Weights of a small transformer language model.
Architecture: LayerNorm before each block, learned positions, no biases in attention or MLP.
Training: a variant of Muon for these matrices, 159M tokens, 4844 steps.
Each number is 128 + 24 x the weight over the matrix's rms, rounded and kept within 0 to 255. Layers, rows and columns count from 0. Numbers have three digits each.

# layer 18 MLP up, 384x96, rms 0.124, rows 26-98, columns 0-95
121146091120109079092121128139173130146171120137107153139126115130139143113163172132090172108131158122100126134118150143146093112119130165117137153124138138140069140167134129123114124161128123111115171146143113156153167095094131129142105120112127137104132143129138117094109154122128108124
132113088142088115142121067121127105147122128151115149148142167129176142151147155110153145102113116145126117146118133181128086159121145169154144119151131140090116074118165131141152142172119115160121174137125123116168118118096081069101107126113135105090160084144152164099088102106115118137
092142188168129106163085115165146139150144130122097105147117098116138152156169138143098132100146098164130130128118125130122106100134131110150084129100105116113138137123161150147065171122129128097120146132118121128095153160117089170172119099137110140148110121081139144127133130146134150107
153137114128158104186102175136121169111109146144118107105129104138149063136098134101084120129132162178122110103152099081108116120157155114129137166103113168136164145100128151109107139117152185105161147139120128151100140101117137151090079139153092136118099102115088139116161145120119133101
076136134139105095127113180122136131120154136126115111109136126155171104141103098126150150102136144126137138132173149113148101144176176102102124150150168176121144153107092110106100124112164160139071102089134129082100089159116093137088132094133159084135120144125151133141131145097119118121
107115127119111139103115196103132136076149091134106140145097134135146133127133163124118113152119146167099101177123140137128155164119181157095128124098154154090147104121112170142133139142148110052099174119113115130122100039159101132121144158125137137110128123093148144128121190107166123146
119113128151093102105145091098083124114150112112129157146151120075132125154117156105126146087104088124115169111134128143117131118118160112098134127114116085152094139114141091131102152126126136096151163117116123142151142120141148130151170139130125129155187150122141176104158126136101128138
126137052121164146130124121092131136092146141137115170133094169098147123099153106115135130111074109121154083135171109112122089131137153099107135156136136112138113158135093117149112135139162143137119160154128137098129129116125098111139135168146153093134128119126139178169154150092132129101
125115079092113137108160150108115171117137130099148090122071153079152138144154176096122109131161092119121129132051132128130129173127107133127126149134157126136132127122134137119135110134147163137131124170130088126155102148134150131116170134123123170149164110150115121114116142141137070144
125117153142090154116106165122183130107075133122105123087142131150105155140139122142094098127087128179067110125134130149131098156126131127119149156094142133113179189133068124121117107112141152140118140126124102153159120124172116109111054143112142156133160092169128077134146140145110118160
137135116107091092135123155126156158091156119132097104150098128114146099178127116154173112106060154096186092153135127109116118087135117141155139136123193119119176110120115139086141122118181158110142155146132162094095146116148149123087139080133149105113125151166130157132134138122178121206
114104131173114103128119126093180123152141124114128111124053166129103123155122158145135104101118135154134106132161157146117107107140087141154168101151117150151094130135102096122128100146144157121126112164146149157118101130124151112099165138140125133106079142129154126096137148150154108155
108116113139167148118108132122114116097125133153093164163143155160107140128127119148087094121131109132096136130127133168135155084153149140112153099065117112109107154119143156158096099107099159085113138111097105134174147098159123084153141103110186150149158157175178135107121139070112150117
112127105130109110150131112125094082100155142107162135138103171148123140151147141139075141098122143118116104146099137116096129090159140154162102151086137140129132121149150117118124158149116136104169087118118178116138122120081143118124163130146192117150108133112153100097124125138103174129
100147147159115131132112165146149137123095121120128136092146092165124087120125146120131152150111138166071123139141141132099116142106138125105092116082123102122159108149156156136122132095142162083147108137146140130178108059144103142135082108153084126196175130144141102154134073135142148118
063124119162091140124162163127124121137092163090129162137101111117117122152170100145159127139117143161076123118158181125126103101148149062145141083117133134114117150097140136096091112159160118114141157164141114121150173124139155126131140074151153154146127137076089172139134156138099142120
130141161171096140110171113145129164127145114147157166104143147154141123090113138133093127088130117103138121136111134132121131138104147088122162110115098078098146106087147148153124165108142114100163107121118132099144141129122145084164116134091135125100135143165126141129136144108097084103
144147111159104128124129135116138112146118128141132107096119117127120147174120103162148140143123085099081113145137072134112150149139104093122110123154156148081145148172152095131099096133196109170111178156111114142183108090100107197132109118130134100162157133104082086136113156132148122156
105173109130129140170139130155085106119070125177078082139147102147140150138153094114093122155134156128081110162124144093128122144167133142135133128075126126143143110119141147135121129117159161101183144106149127107134131101122059124110095132110169124126128132113136157128201139149083158149
091155111196074124154114150133120165140120143153141134100130140146127103152148156094107152132143100156125104096131119139136082139138111129127142136120143128101110160118120147114129079159107121113146105125084123120117058095105103119125150135174143163095150137135097138124134120137175114168
107121126119164094153106123123148077101139130145122084091094110087146174106114144138119085102122115130120132141145135133128147141144142128144149081151109130134094194122138163123134125129101151182097147137122106131179120138133138152135136144065139113137159097132163121103106109196112168165
123098142142107129093120139121119098122105132131166146107118112190138140106122162137098105076101135124141132158182096150105123152143129138127137099150143133106163131159159134094111110154102111150126123118103100112108090114134116107179146129095164168145093200128110105128125142145127152106
125116122159116107147120136116141116127142103146130116126110092121134133134165130105155127103136126126141186120139101128116100092099183156158099093146120136129151127128129177123105104112116165136143120117171164119126088173155091086108169141124099108137141166119148107149154120102150130123
129152132119147155097124134110116120123114097135114131109136141112088112126168093160094161082113172186098118083123095131131121104134127163134113109101155166149096117134136130127097106152184141121135137154133154122169100118125144164112134111144143117151153078100135156117130134115128148125
142152164120135108108114143061168082114109129127163117127160118143130119131137161106131125149132135122121147099112102124101077162147126101119141134169073145142133123131114175113133144120131146103093108116121121158106152138130151087165115077186108168120150164140110136138151129165088122125
116127118153136124162103125097130152200075126081158112083131122162147114123166173120160124134080144136125092142126124091124116124132132123155124132138138081154155102109138152138092125140123156130111100098151108133090114134098111134157154135153180133065164127121156110119156146095099118153
127178122151138063110102111101116116132119121091143084130067097091103128161112090162134162121099162137144102122123116111100106091142137200120109150157186130131115152119130148115118139063157133147139123151096133111102142117161178120102171130088122088127138163124139147127156147134150157143
101121126125118101120117141108128150153128158160103112116149151143139140148081118131105147157093153098113151146142130121138168104143141142148119162140122067088131133081116115169119138133109150137136172156093136101127114143168121125120171102084130107102152126115097118115153133150112157077
137150108130112111153148182148111101136126136114090123132084106153127125193130131107141142135136079130107143126155154140104105162133132163128148152138094106102123165197183116123116150122108121132134115128112133085085122135108153102130160138092112127114116152124126101105142161133142112106
118150147154107086108138127137121087158114111114120152108114111131146129139149101159142092126195097140116091146150174105110118115091122128136138109109130102163174136081130120122130108102165075127142144157128138138093123133147158126148177142146142101131122178083123106137095138127150086127
110109144137094113152142077144150073141113169144155130135147081115146120139158133123106102125137081105108092162119127140133107140108127134089172149089131157147124178145133124160139162114125135122134113136110085120127150166155136100112114127103159079113137119101159091114121164086117144146
131132164138108108105071122122127116140142166128133132121143104121155126137145174134118111109081100103130135153087173149144092132165126133094146129122152146177091106113120141113094127158087123107166160122122131166138125139107099148135124124150155125119125103098127112104141087164122120167
124144112118128133142157134168132181130117141115145074153089106129135115134157126141118092123122137122114099150164124157116111125114167148150111133074134160112129123122172111122142106148111130132167137147133078114138072138125141127152114125136133146087129140139125107143083114124093116107
124181115145146126123145107117133116138163134130140055103150089116131105103138113130128143116109151162109100104075134159138124107149139122126056105169145150103159111175137124159096094126145156103132124137118101152110145082161095156097134147126159159160175129141090139075152156136134144130
149167155127133119111125135118159117094157121109130131142099139098176060080157157145118134125109148137097127101099147163133120145154111129129144083095139138119112147147095097135147093115136113109178156160128111114178086132109081142116142106136149152158122155110131151101112148122134111142
129122139094135118119096170122140148111107135168169113135168149123134122135135119160072125122138141144085129104107127167113161120069132096097163113094168083158164120128165142143132161114130168096099147129138147094116109156133138154129126082121100137129171103130077133110151143140104110125
126118161152110124139087156145144126099109149080156124126147159134145137125160104156150120128117115154141143130127142163141130139132082185104090097150128091113191134136125154110100100112105152101079144165120084136127146157112130157111125104179152148080118117114106127135109150154107132095
102130074130116158132118106175125107146102124125115173154088116157154089113155096130106165134168161133092141124153130140151107118153159145097153120113113138138141168113124125149092119121131164109130124102131109099155109126126120153103096083183075122162108156168142115099178132099117100142
158098128157137093098116137135154138102105152147142161095119097120103101112132118131175183147167082133123148138170106126112138142124108160140110128113146115149112125133095139156153121073129104141140138180118132148137137085170133099125137127113127106111167103146126134155143181110111121102
139132158120151108143102092100128131102089112147134131128124108112133147166144112108126144130115096102146141167101098143131144162116126137111150111141131119087131151186148126145117113124124122157105154133151154135141113078107155110152146106148177098101152152094171086112129125119135146107
137150092134121133113125103137097155159083097156099172107120113100146164132155141143170129101083197094179140150107121142065110080145139126137115124179107133115152124139122123129130110141165118148140122131114134108133150136123122136152126083070121107138135129126135159069138109111106139162
145118094133135132102140129108110129148115162126139132115135135162110150077100141129153110087147139094146086138111120138129144145140106153132145124147151107167149140102102141167133137140168153098110122167170132129133156091123149089145134076136144128121123111100143116151094117171105098130
128116163169135121117151148121091101088136132139136143069087115144127131174143142103106110133109114137147111099126073096098124119166103152116138159138078160134160123172176153131103140144119135105109160113122129127136123115138122117196140089143142109184126142126086117144143131101132160136
135160095132171147113139179130141153152109147127088142119092143139119072111166138143142146137117142145139149134103128137086114173102155113152127165150079152126117105124144125126129132095137176115123120128144129115131101164131113127125159123122054124132113147149113121092088170060146117137
134132124113117132154124146120113096114121133108097128106053135119094125128090148094158152144117122112135095160182106120109158135123130131134120117128123116149144121170169138111131083162111109102129146159113128090160123163126107113108158102160157174148139167120083088125143149104135143128
131118118172135108093158156146104116164109102102071127125131137143119139166144131161130118138134162120148090109127110147089139115140126141092114154101135127148124089131115096130105110158175137138129092104099116146150131125128113139162133081163142120131154112109130142129118131138142141120
121128094155109113116118105093096130152123173115148101117156128113115149141101126102129127116120137134167139129164095119145123087114140136142131164118113154140138129129136201128134101134151095108101121121107144107150134139162091161090141079138109123133159190187088157096138128119132158100
163147118139103123155163101069135144122113103122122092145134136106114148144165098148100109115106120129132105087144103131123085125159119152100133123104167160170162137151143114124111179129097156118108166145120069130154098139159113136161139108118159124089170125152109134110150126129123106149
142134147103145090112120132121129162108111143107101177092151103144123100127130130144101133105131113140105156139131102080089142136136130119111143127106150141130098141131159157092135169142141156147183140133126152116115092117143121117086098095147153078168127122099124128128173121167123131089
151125155108112113097143112091129099168136138179112131141159092109116143191105139117133084068134142145152123165096155130116127097069095157103165157088085110092160110148158142157127127139140167100136112150068134116161135118093129147152123178140150136113158137105135104120143157131127124189
148112110111144130150108158088116165106175081147101120092113083122112141098159108108132154125110127148125119129137102136120198132142078102084124129129130110119151140100121134134087085155155124158144120186120168114179119140134144129113165140148144134171136160132122126118083144073120114148
162148119192133087109096141102146149128102153146148123111155133157190081105120094160143085125155134130113099133110180163135101128107106124125123163141133119099077123172125151125123142116149128169136108122108100080106115104108119162106105104143108161093112088131128200142153110107143086119
110110143125117155065156106096161153140149148134168130159138134149116134111072146146132118152102098100117099165128163117081155116105129158087124140131109146132108088103127146101122139133144140073136139166108152115142111150110107123126152141164148144104096148107140143130151136134137077134
134146115100152117110129113114151126098082118120120150115117161147119162148163128120153130093137097149196163148098172089141116142124137104136123139153135113133113170108096140125153090120142167141151095108100121120089106103124165100076093145165111141100111154124147134138146150160130127166
134136122084082111111136090133156185101125132138141146101065132112104131116190122111115154092143133054117117143121092110098134102112134123096121154180148097103158118130148131166113144114170107180154079121127129090156165151118128169100159164125144082114166104079138132138122133130093126126
164156153127124098157126144124102115138134075118137136098110135089128104149127175153106132132149197118123137129160134142062102109113127092138099113158132158169112134141120126117139129119094129112145164200124144093132145147163153150095123108122109098111112123118167116139155099156110111125
106122123078153142121107097074137163149103168186129143156087114131129140124126153083074097118151154141096125124115138135108108129117108160106161120119135154147160114111097167151150067127170093107159119167112152132167130110139116140162117167135132127115127151121136100123134113099146106098
090114125133133110153114152107094123113159116087091084116072135126142166130132144139102153134126116145127160143120138137165144114110146144155108082133117100108115158117167156136105130120116149133130165105162120139141106110097127157102140129118141118132189120114141168150126160113140082132
115125113148149118163148140097122150129129145144180111117121072131131123120146120104134154114158161106139094156157131086114113158086150147094113119144128169140127165120164119107145137112124107132131137177168092123152120165125151104100132113122122114176121110108102094126161122073115106119
093143142105060150120121156138137150107080152140085102127097111151114151140137137134177119093174091082064100122126124122119121152133119091116157157179138104140113122144151163147129109164180116152128141129137124126091109107149117179144126100114115145119151068144130131121103166098156132067
124137129132146133104144091101141092151102130145111175072159121160117086132130159144121124093089139143136139220131097111111150099154149127093184137123095122157118139116151130114147082084127131130139145140151115152117082102092138149149107140169115067114155131144174137098126147079077101094
138139135095096137148142131171113128118140150125175146112117138111123148155117134092137137147085099125120131129094115116112129125087181108121132124103137119165152133120133140066118168160102121102186138098096141118119121133153157126126145101148136102093163147186123109125155125090071109144
120148141127104087162127110087097110135113133176142112155077117124113089151147122102128132141140109107092107126078151136108122150093102163115114120105137123133145134137173129064131146107132139169166116173096155089143121153165156142152134131123130132105104121118113092123150150146132157130
090135115125074145122170142119125125156171135127102104099166149150132146190168150144096151136158091123109148104101139115086128124078131134155167141158108091111136131142126131137122135133132128137105118135123147146123119089141100162156083113147122117135131106106116150124146169142151099116
087108091139127153124095157117149126096196164143132114109124089151150122112121171141139127131148128156142139133107098168151148104149103140114143101111129089155122140168120105159094158122130109139135163102123101114081131135108137121143163138147146097121113101160079128137141162126113080128
132110154145087144134136111108148136103128101161105140130159081089174156135123172102120153131153115113146107120151105115136135136171112183102137110102151137154150117090185122105112140122125119138128130113134132136060081133144162125112130076086121115139152119152188101173125123125090132143
111125084140136115141119112116165123105139127132133132102128126144117127117149178126084135148113134096149135180143145154133086099165138107134087130100162125121102145113096155113116089143124126116148125109141129132135124156130152136135146129142130145099147137144135135138112162144109139138
125129109118144138136156112097143120108094133132113171163147132166102133170109141150108119143099114121096125100097122139076073159128161102141138131148127114153115127070116153132090121109127107171138147165158142097119156094114113184155115093151127154116163119153129124107106105138135103133
105208113124123066136113134101163126119120167129108137173134131120124183146101094128119124151161114161152125136132177140143102100143160110157084165135105075127125152111156151138116112131159128114106130125119140097123134113103125124135108092091133151132122127114160142141168140113110150088
080146110121102156169136055120130151144114090168124104065099168139131102158117141139110129108134118182135143160160150121089121147141112124128098182150090087118102123111142162126158157129123159169134133131138135095142099116120099110124082143116114173143113125134123086134116146110120138149
139114151109126128111129136130112105159079195139150127087130131107156099114155127171128125073135130135157101143100131162140119125118174109111096124080096137142099162123127106159124113141088142126116165118128130110106136087130106125162116096148156141153128162140110162113121154120125123131
144136114156128175124134139137115104091149142122114130096114092102167158103145127103096151154143137130169130163153144140131129131121156163116160147130131133108130086137164151150117124148098114121144130131125099082158119080120127110157103099112106103086110138144116157124122150146083157122
162151101109141105133116125080159112101168133146103153133127098175123087126095144150119118098117114162148127110117135142115133083094121187078118159101151129139126076109151156163091092115154102132121154149117136149124138120110132137138179143155141109175147088129135141118172097106149155158
# layer 18 MLP down (transposed), 384x96, rms 0.187, rows 26-97, columns 0-95
141129140116180153128109113116117132104104117113121104096087120128127113146122097135153118105136104156140151100130080113126164154159096176124097145132170164106154110142146150117106166099133111102137123095122135107130140139159091139093114116140140080177082140133108174123150137117161152184
116125122144146152121079133127153126154176091143136143131081133122126140140135138110114137124115121118110180172129124180119132101091139143131147086141122111136170113089101143100141133170095148069172099115168100122124119116181120130143107092161147147131104144154149099140152105135119086092
115149140166117154187159146132152163108137129117118124170123138068094164100113146101109148121133142118125121132123115150109130110120152118141156139114126128135121094092138174156165148127135114130112108131094119114106130115118101129119095119099130121178105123143136125149131141101115125138
108111139088108172092143166072099107136157109134103118086135083137121100087164157135168120111145074114156146133149153124145156123173108116146119096115111142176139173108104154142131128151121133091148108131145116122123113101118112130164143141122128148185129124131162116147135120099141110123
135159076127139180091169135114115100107099105164136093120110138127129139095150128080121066124134134115086152164160111168134141087158065154138143180161136135134108129092146136145173142119159119158094119141180114129091100172057104171065121130163136109149122168116128143142099134076134135156
122149120131197116153135157152126105089114182169126197145139126120151007111096139091130116135114116132166155119114116158203108138089083166076127130135052167171129085144116123146145174123139121096146163142099164146120138074183109105076147140098133152096108105102126117113158171095109098146
128131122092126152124125161133123137133125162147098136095148126144131107100108098105127146149150143116106128155142132124134103183126102134119124111152124173182119125113095161161109105129118135123101113135128155140124121160123103124119113102152143145144067136122146086138079121123133104177
163159114164083124149122116114136101120139167109159151139096074117122111131149137093113111156094103120127113169113107118142121157098175122133131157131104111148118076182081130113131123131103137126158137146093143152120138116141159130141126120112130137130084156129156126173149095117151110126
109117140082098147097103129129090113083174149121139145130119151083138161101152131149094155126154143138159146106125153108128129072126126127070150142118129085115168109088098155117091144156133160161131130153179112103144164120118125122177166138117114127163115103124097140128150153133114136116
109111176149139078110168144124170148191088142185109150093142128133155084142153146120154099123151132092086097107130142133116114135139144123104169099138081135159094136121129106161151098106140172078095159149089089120156101108105139148165120107136083163118135146104064167121129111151154131140
130123070123132106148105108109154154207150149154170122169192108126101107123153081156145158133109143133112090115122106129134095141120133116141143096116134121160097137151118078142124088162118136100073118143027155109115165100145109139146120167105119113135122163149136173125141137155161121109
114135128131098132117152128156061114097128122103147121128158134137165123115092126150140171069100133093194141139139161126148126154130158097100088108137138129107173122115094145125124122127138094151111142164113158125126140119149168170141142117131123122089120139103164150130136125137111085090
132160124091084123144100112102166179204141137169117098125117112130151092111132103145130146151095128092183154167141126121115142150115116114126127120123144152164204120085142086134123109150148137130083098169130148107108129118143121121129117106128127094103141123116126094160131139100110126125
116085170096152133078134117115168138169123117169128120146150116102164069104138093130135132107120108134121111129173112109128117167091131134094137129141101110152144129119108157140151090140149124125100149124106101166131146142145126143132107117124093132140129153136111134163127129143175088121
168129162105144097156122136124128100081112108116101150121117103142088137135136127130123082122127166144124089106096115157126128133172147173127165125110108110075138143135118101138163133153135148136152090112120149201133140123138102097079103158098148134130111121134156114141112153148122126160
096151150122128167138145095156146136132115137135155151164130085105124172127121136119108112159127093170128097105118114146135169177137141118172116151129146126115153146116086126071101091132162123175118074083082087138140112094149057143169093120177138112140132156132127085107123139136129137134
109132148120141128111137110082086109146108145158134128098087159102146077151135122154151111143139129117153109129153125098128130137157139141114095149152125120116164130110105174152137156129105174103115156129088123132143119125129067150113104170113100143095144128113147114124116176142131153137
102110097111117149133118123135120142157154136088120137138110154123119117134152155147143120115113129096120127127123118134139169130114127106150122112099178118131158140131082104157113149138087106164120143154121122085108129152154174102120153142144148098118109112150146116164088138141099113140
121125166091109130090110144106168082109147132123128129136108168122107090129131144101167067065088067133170180128061111156127172105109135119078127114156117151088195165125124128155154125143103102130131112131116104138158129154170126100112156137180104136124126138150150162143156123137147112133
111123137142157106070085115123122055128162103120169122141095116169134112128151117129121071112122099097158148138136186124105159139081115130174110202165133157140131128144164101142123118118171146126130194106118126134126170118121143138114129105116119119137101115121116101130113173095132100141
131111118163114116132129103106197148156136166138114166134127102141106058158115130128100131104172130120101093153129144117150091132102133125114134169153181168151136096122082082130091135142164107110106124125129123137120116151130122139134169101124097148117109105126106112129120131149140152153
142163120149140105126104131146142111172122130098168111174108119132137126145086107140153123110115123155132138122141127111122132125097130156110106153104090126128185114132103119076109166130119125144121114140137141114122177107151159158106101111129131098138144148143086133122128155128152073094
143110144128125152153147122143117106142141155144129108097106135148121110124064144136147103094136153133128134135121110166130146121188092102099108164114155140163089145150133136133130167135113084112097161109105103164103129155133108137121107129127155161150141117084112108116116156106136092158
146098146140131148146142131125122106090100109156183137127064119130131115132120159138133113102143151121153099099122157122134129151122100129081170125129113112088143128084164114125133119114131115168108095156105141151115151117145105134174120167140110130094093148184142095148185122118110113139
149121129151121138138124095116127161170134132158115133115115147098153169163134120104135133091104150126139112135151115121127123124127141131081110144117151130156118116148174111134086106113103133143091161143130093119133142125124126095167137144101117059125150095117111195125104130127149118127
103122119121165146148095099125110126130092179160161149111113136158118133132144149155120121154106114120132109139103145144158109131183104183171089107111099153119104093105144120125126133082162125126114159101109113136134161134127108118148119158126113095143097130112092182168099132110135102153
160120117110159092113121100101139119144140130177075096148081117114092174119114106137123154117132160142138197132089126135132086080086123107122142174175141124149152126088159160139156142062096115125125130142073105106112116154196158121126164137098132107121080093132150141158159124083184183151
152113158109148110107067144112132119144122140118128084132143094149117138130164078136151132148133099183129122109125122102141097091136109156123130069109116163108103116075099130154150126113131144134105119134122123173083176168119119159142138148152174101139120143164112116145158134120142148134
122065158086151135115163141084142114117097112095137139101160129137112165181116104110138100109164117108165120118123107119112101148153150124180148130128119096139153100118194155119120148139135140098145117119129148100133095161180130123142100111133153143143115113084126115126137148113126131132
113142138120100111101169147131097088108137126131095122142126084114137138115138132133134131166080122142130145163098102126140132111163104118121154157149153115131180108116108145157120151155071128120115121103148095144121104146113138154122137109122133133146116119168168147109160132109122148116
124088119180145145116133134126156109130119143125144175109099156101140117080184147108146082126177152143134126077137095163129112152160133130100143126139128128170110089120116130092119119126117098155131133129100124180103108136131118150124125143156090133150131098135139140117113157115114118088
098123156124125153146188134152124122133091115127103101151122117150109145144098094108109145167179134164116126100153145143112114110135124136134151127123125106147111132111162153138147132103163134148089086106116139100083135096094125157137142125099140110126118131149147143120086160159111107117
139122113110124133100102125118117111096188131149130079094114117116130107129142161146135089116133115126157175094091147119137113124149132175137111161106112114127126143134125133090109130171140121108131116114094126129115171143129114152132127143115132128141093162157142152153184123131096124178
126090113146127122101127116144122110136140122111137159102114163160161131123106114128081085103101132110140156125124137142115170167079147162129155119132161125113085150108104111155134123156110164133088133110153163090100116129133136143100096150139121130150119183108145165111097150123142134139
134097154136107159170154095118119134135102121154102125124121111104079141140109136149106142160118154131102133142129099145128129143115130173106101148111120115095101140191155187144075141081096130153148136164112158117179111111128161144130103096147125100133116118155146116102109110127111167085
098090133147168144108108108141090119120175129084116153120066135139170143153111137159103101121169155144142080134151140124132148120096144098143127189137149154108153106080169178115130132098127086145098089117076160138158133164105105144130166122101084114142133155088129171122125123141144113127
155109112115124146132145142120126141140170115107096115118152128103149113122140106081129126090137095116139144100139112147164120134065118129145122072127142110134144141135132212135140105175084118172120123072193163070157098137118120147093158129089168140169153116100143130095141137149111174121
139146110139171156155142110094115109116155131117123106169123119134134142126135084080152117114098120172119188084122114111117156175116158177082093072149116128141093161119085127099115161128150154093153148134172131110129113153153088101141077153097109078186073133105171095133161166162156152118
117133115190112156139122087099151157151139132127143123140119184137138144117128119113122113134134138117177148104129100116105096142130111121156108095121170142093124127128049092119160136107151092145122141144116123134132153118144091150128126164127090127107118138174074135145106117140143157103
104105069144143121133138136139150112151172128081134134112133116136150096108152135111143109067134137131131159111124130145129128094164145111133119114101115119126126166119121137130126153145113135123125134116121092109115141122137091106124158158144096138126168129149099169160112173109132133162
090136079128099134110098115185197137103112141123164079138155120107149119169143070181169158150132110150117151091141171155139079155125117159100128126132122137114137117117139117182128096129120118144124115144135135127083129165125135122133150127104126123081115075158129162104114113100157105134
125106119158116120115150127134181137107153074117145106134108133104095103108093149129093126139129113118115128117130163135160111139134112144157157162136127118137121135165105105124141154117090129079146121139102109135113110147123173156117160166137136157152124130103117134146160109140119070127
127118155089131113156093108096180140181069128101149116208152135086127133103139071123102166117133147160107118144147159137112116117120134119172143137129145120139144138130117122147151115124121089142121079142134164146104088152139162127103110130089086153110166105129140155141134122138116132089
111117120111091162172080106108145163140102153073118130164133096109103143133144118120084122154141125123124093178128146133125136156107159124140132155088110109120144133146097100114118142123127150125117120183092149138126126161093151088166163161116116147132115110125128156106138125149146095130
140121146109123122132146116141145149167120124134136097145155164133165104146139114109119116102115110130152140118185156149123112126141138132076086089135132113105147133064157095132121140132122133101116140143138119116139086125111191155141106111133129095133130115135161129157131139109096120129
130143152115096123118103148098152119129113112156137108162156152148141080090148118106140125115114094139158148117125106142126116137103142161125128118111124133136100140152107127124126106113096132142137145130149145149123133141166168108113103180108128144119085139160149120131113166093152121077
097153174102108136119140143140128146109127088163173122131097119142123103152130108112092109175136123174124106115127165109120144136129143142124130174164135096125122151093123092115123151128148154088171137133119119104116138113129112123129116190107107092129099111115162083131133139118161128147
125141126088117147169108146114104146094102142145130157117111128122126118124201111137103174125112123087161103152144102115135173177108081154074083140145111137113168131110113136135121105117149110136193131120146153107102119112098087176120120164105148133143151125155137123130103087160138112112
145099118115146119100145122134153154086146076106164090163153140148138093118120144118160116125114079112116106112153147160110157126101110154145123161071148116102111134157135158109126115131135113142110122163110169136114129096115133125121158114136071163133147156089180107159127114130147165138
144128101106132136164072123113100162126135107133165142120061125099140149168139098095106124183138115127134115147176133149146142164126172130112097107091160132190090149155123123139153142135129150149089099134164158151084148119139129116091122128096120132183104143113104127089116096110114112107
129120150131101169163124108083106126069137120091144113141088096163132163117126111106121143130119117151130141171124111166118104146158102097127146132125147149132182130099093157137092169139112084124146101104155127150086110189148111091153141087140117153137066140143152156129159149143104129121
168151138148083122157103146133064161137126116121111107133159107126108107076131153122153108119101174106176172101128165108113139111099128110147161147127113130039150142092091166128145146175181114118142115149145162145101127107110105103103150070102144162146100145126142115119141165123162113139
111175133145134120157114116094118163116131168143136135115162165141124123126149106104081161165132111152103141074132180117171127141143148091161116092168152139144041115123096119125136114150124141101166141140149140119107138133120103109136117135104127098126153090130136135117111127085107129112
124161075128099115162142127129116140152133111111144079123151139152102089095106098129168137128114140146115134142131140113111089114112139122117110103109172177142156118151129164115135155118145139188093153126157149112150146131085109130151126087088136114170164153117099120122121134109132123092
138123080126095139104136125147149111149137138109168103138079171069137082142133115128117093113142106169112179089074177096144125144076130129151138155101090108091145146110110100112153096121153071157074086134137144170109140136136132139120123136188164191124163163159158132151141143121127133124
161114125103119099147092085137163109135095144103117110116116146172127152143110112125163113121125109148135157121137120102139204092124091111159150133120110124100131088119127102141158100118111153141132128145112121126165133126134127140143151211155141127136121114084133138159083179113150109103
162139130190158168144131152114114101127109078149083141052118126132151103153095155171124167117174168090103137111106191106133100133153079130078121166121165144159107114114148123134151122125154128143134110131143138106153151081084105158158097120114151118137092183121152079086117130110134139101
136107143111123166116111118136142130125124147098143183142160181159162145131137137129157097134130094113147162085139140075119142126113135134093149107101146126109118113132105109140110099116115125092149099159081146144149159122152141156142144085123118139122094116148117115110163123130130128080
112130127159142120131135148148130115113133145140147142116158143174142125109135134109128132111161115121122132103150115133147117104131126109145119113150111107104132170154127164064113136084142119131164116119131131136122135133128090158163100083144119161117147121118138125116135131070107082118
132108111163156124108129125114106130085135130116129136123141145115149135148117113120135094166109136159179128130112148145162088095154104149099136136128141116100088146093124091105121138102149114118205120099108154148155107128120123115124127143151132128124132165106123120139168126132107118149
157119154143154148096132122125129122080111084144159126128094148131154088106110099100129130112124166086163181082187118149167089144166169136166147140126155104130138135159134092112063121171181095128119105072106123068140153146104144098131156135157137133154103100146141143128047113129128137123
128111122168168128120078132116110161126142130121114135145114140123125110156135119097172081145166137112158116145133137091145156143135104152134114121162136168118083106144109117135126055106174147159086109141117112113148138128102173105153123149135085099116095132089134108141125154131154127107
161106142113103146073171098110121142118118122124134091107132127141164117158128128141143106137095149140120112142122105143132083117134139103120157167153158084144136136138187141139134107133104119155150132110139114143084081113129146138159128206131102102085141103156111165092133110125108148163
129155153144186166116122104134129129128142123130106102143114098092094139106123116111172151104114141082129143129137127165133092133182121128117094117102120155133073098127123178111128127155124133126150118137169101129137106126138122144113148161162117126117136116154119090134123140095114119183
143142091096111149168136124108152113150096092082101119121153148146156088132077145112108111138122127149119184082148153112143130120126152131114137124123110187166130111114139131151149119123179144128153097110093106116095097151141070142138143106121139125137127130141155123140152115115152129140
143158116149139099130115127136125130136162186117109174120111118099093137134141139167115098142106134154109142129127130086127139098129122114129122122164124136136128125111110142129122133153119121064167115097156132107118145156127121169111132097141147132101160173100086148087111132108146144119
161136143124189123122153152139134134107137144119136142139138134136130130177086102152146113121172132156110127078115116082084170182124117130140117090133109157196109094118150100133140125102128103094124118179083148118124129095130129116095113115147146133118107139098113120142116072161147158120
106155167132139117174086121110160133130124097113137157187140111095124167124131189091138118098134132106136114144127111172076117136100144146110131117103151147179099145176192107126123101088115142145156140093129096126114111166100138089121128129151133128116123089140132120139112092155115146099
136115129177109154145105118161183144130144108131145129104129119102113096126127142148186067129137132127082128126159099115152109133084107115109142112132105161139178171145128109121123157124128119094125151123106124139132148142141116139117097124144084147125073119156154097166124122131128128130
069134102085096185121129136098124124140151156125138136137151142122088150175115144129106187080143159063116163191134116122111160121119084133154092155163109142157136100133112118110128172160116142154094097081151155121129094142110127130094160068079172147133151107171121120138137131120134072130
122103137104126110155107094116093148102141096117114123117132113126098151156105131118113175164095118123118153111137134121098134160124109128157166137159146121082151106079097160113128105124136131155136121128136106179169144087160097145159161132131123174157130117106121125091130134111166134132
151137128123131115136126111108123149116101117125124095151141119144099176099137127089132100135111148154117124126146107120112085123111145142117125114115163108108171112135112111142124125151169148179108136117131149156133151110095109173129126123151107127177175106149136065125086100147129121184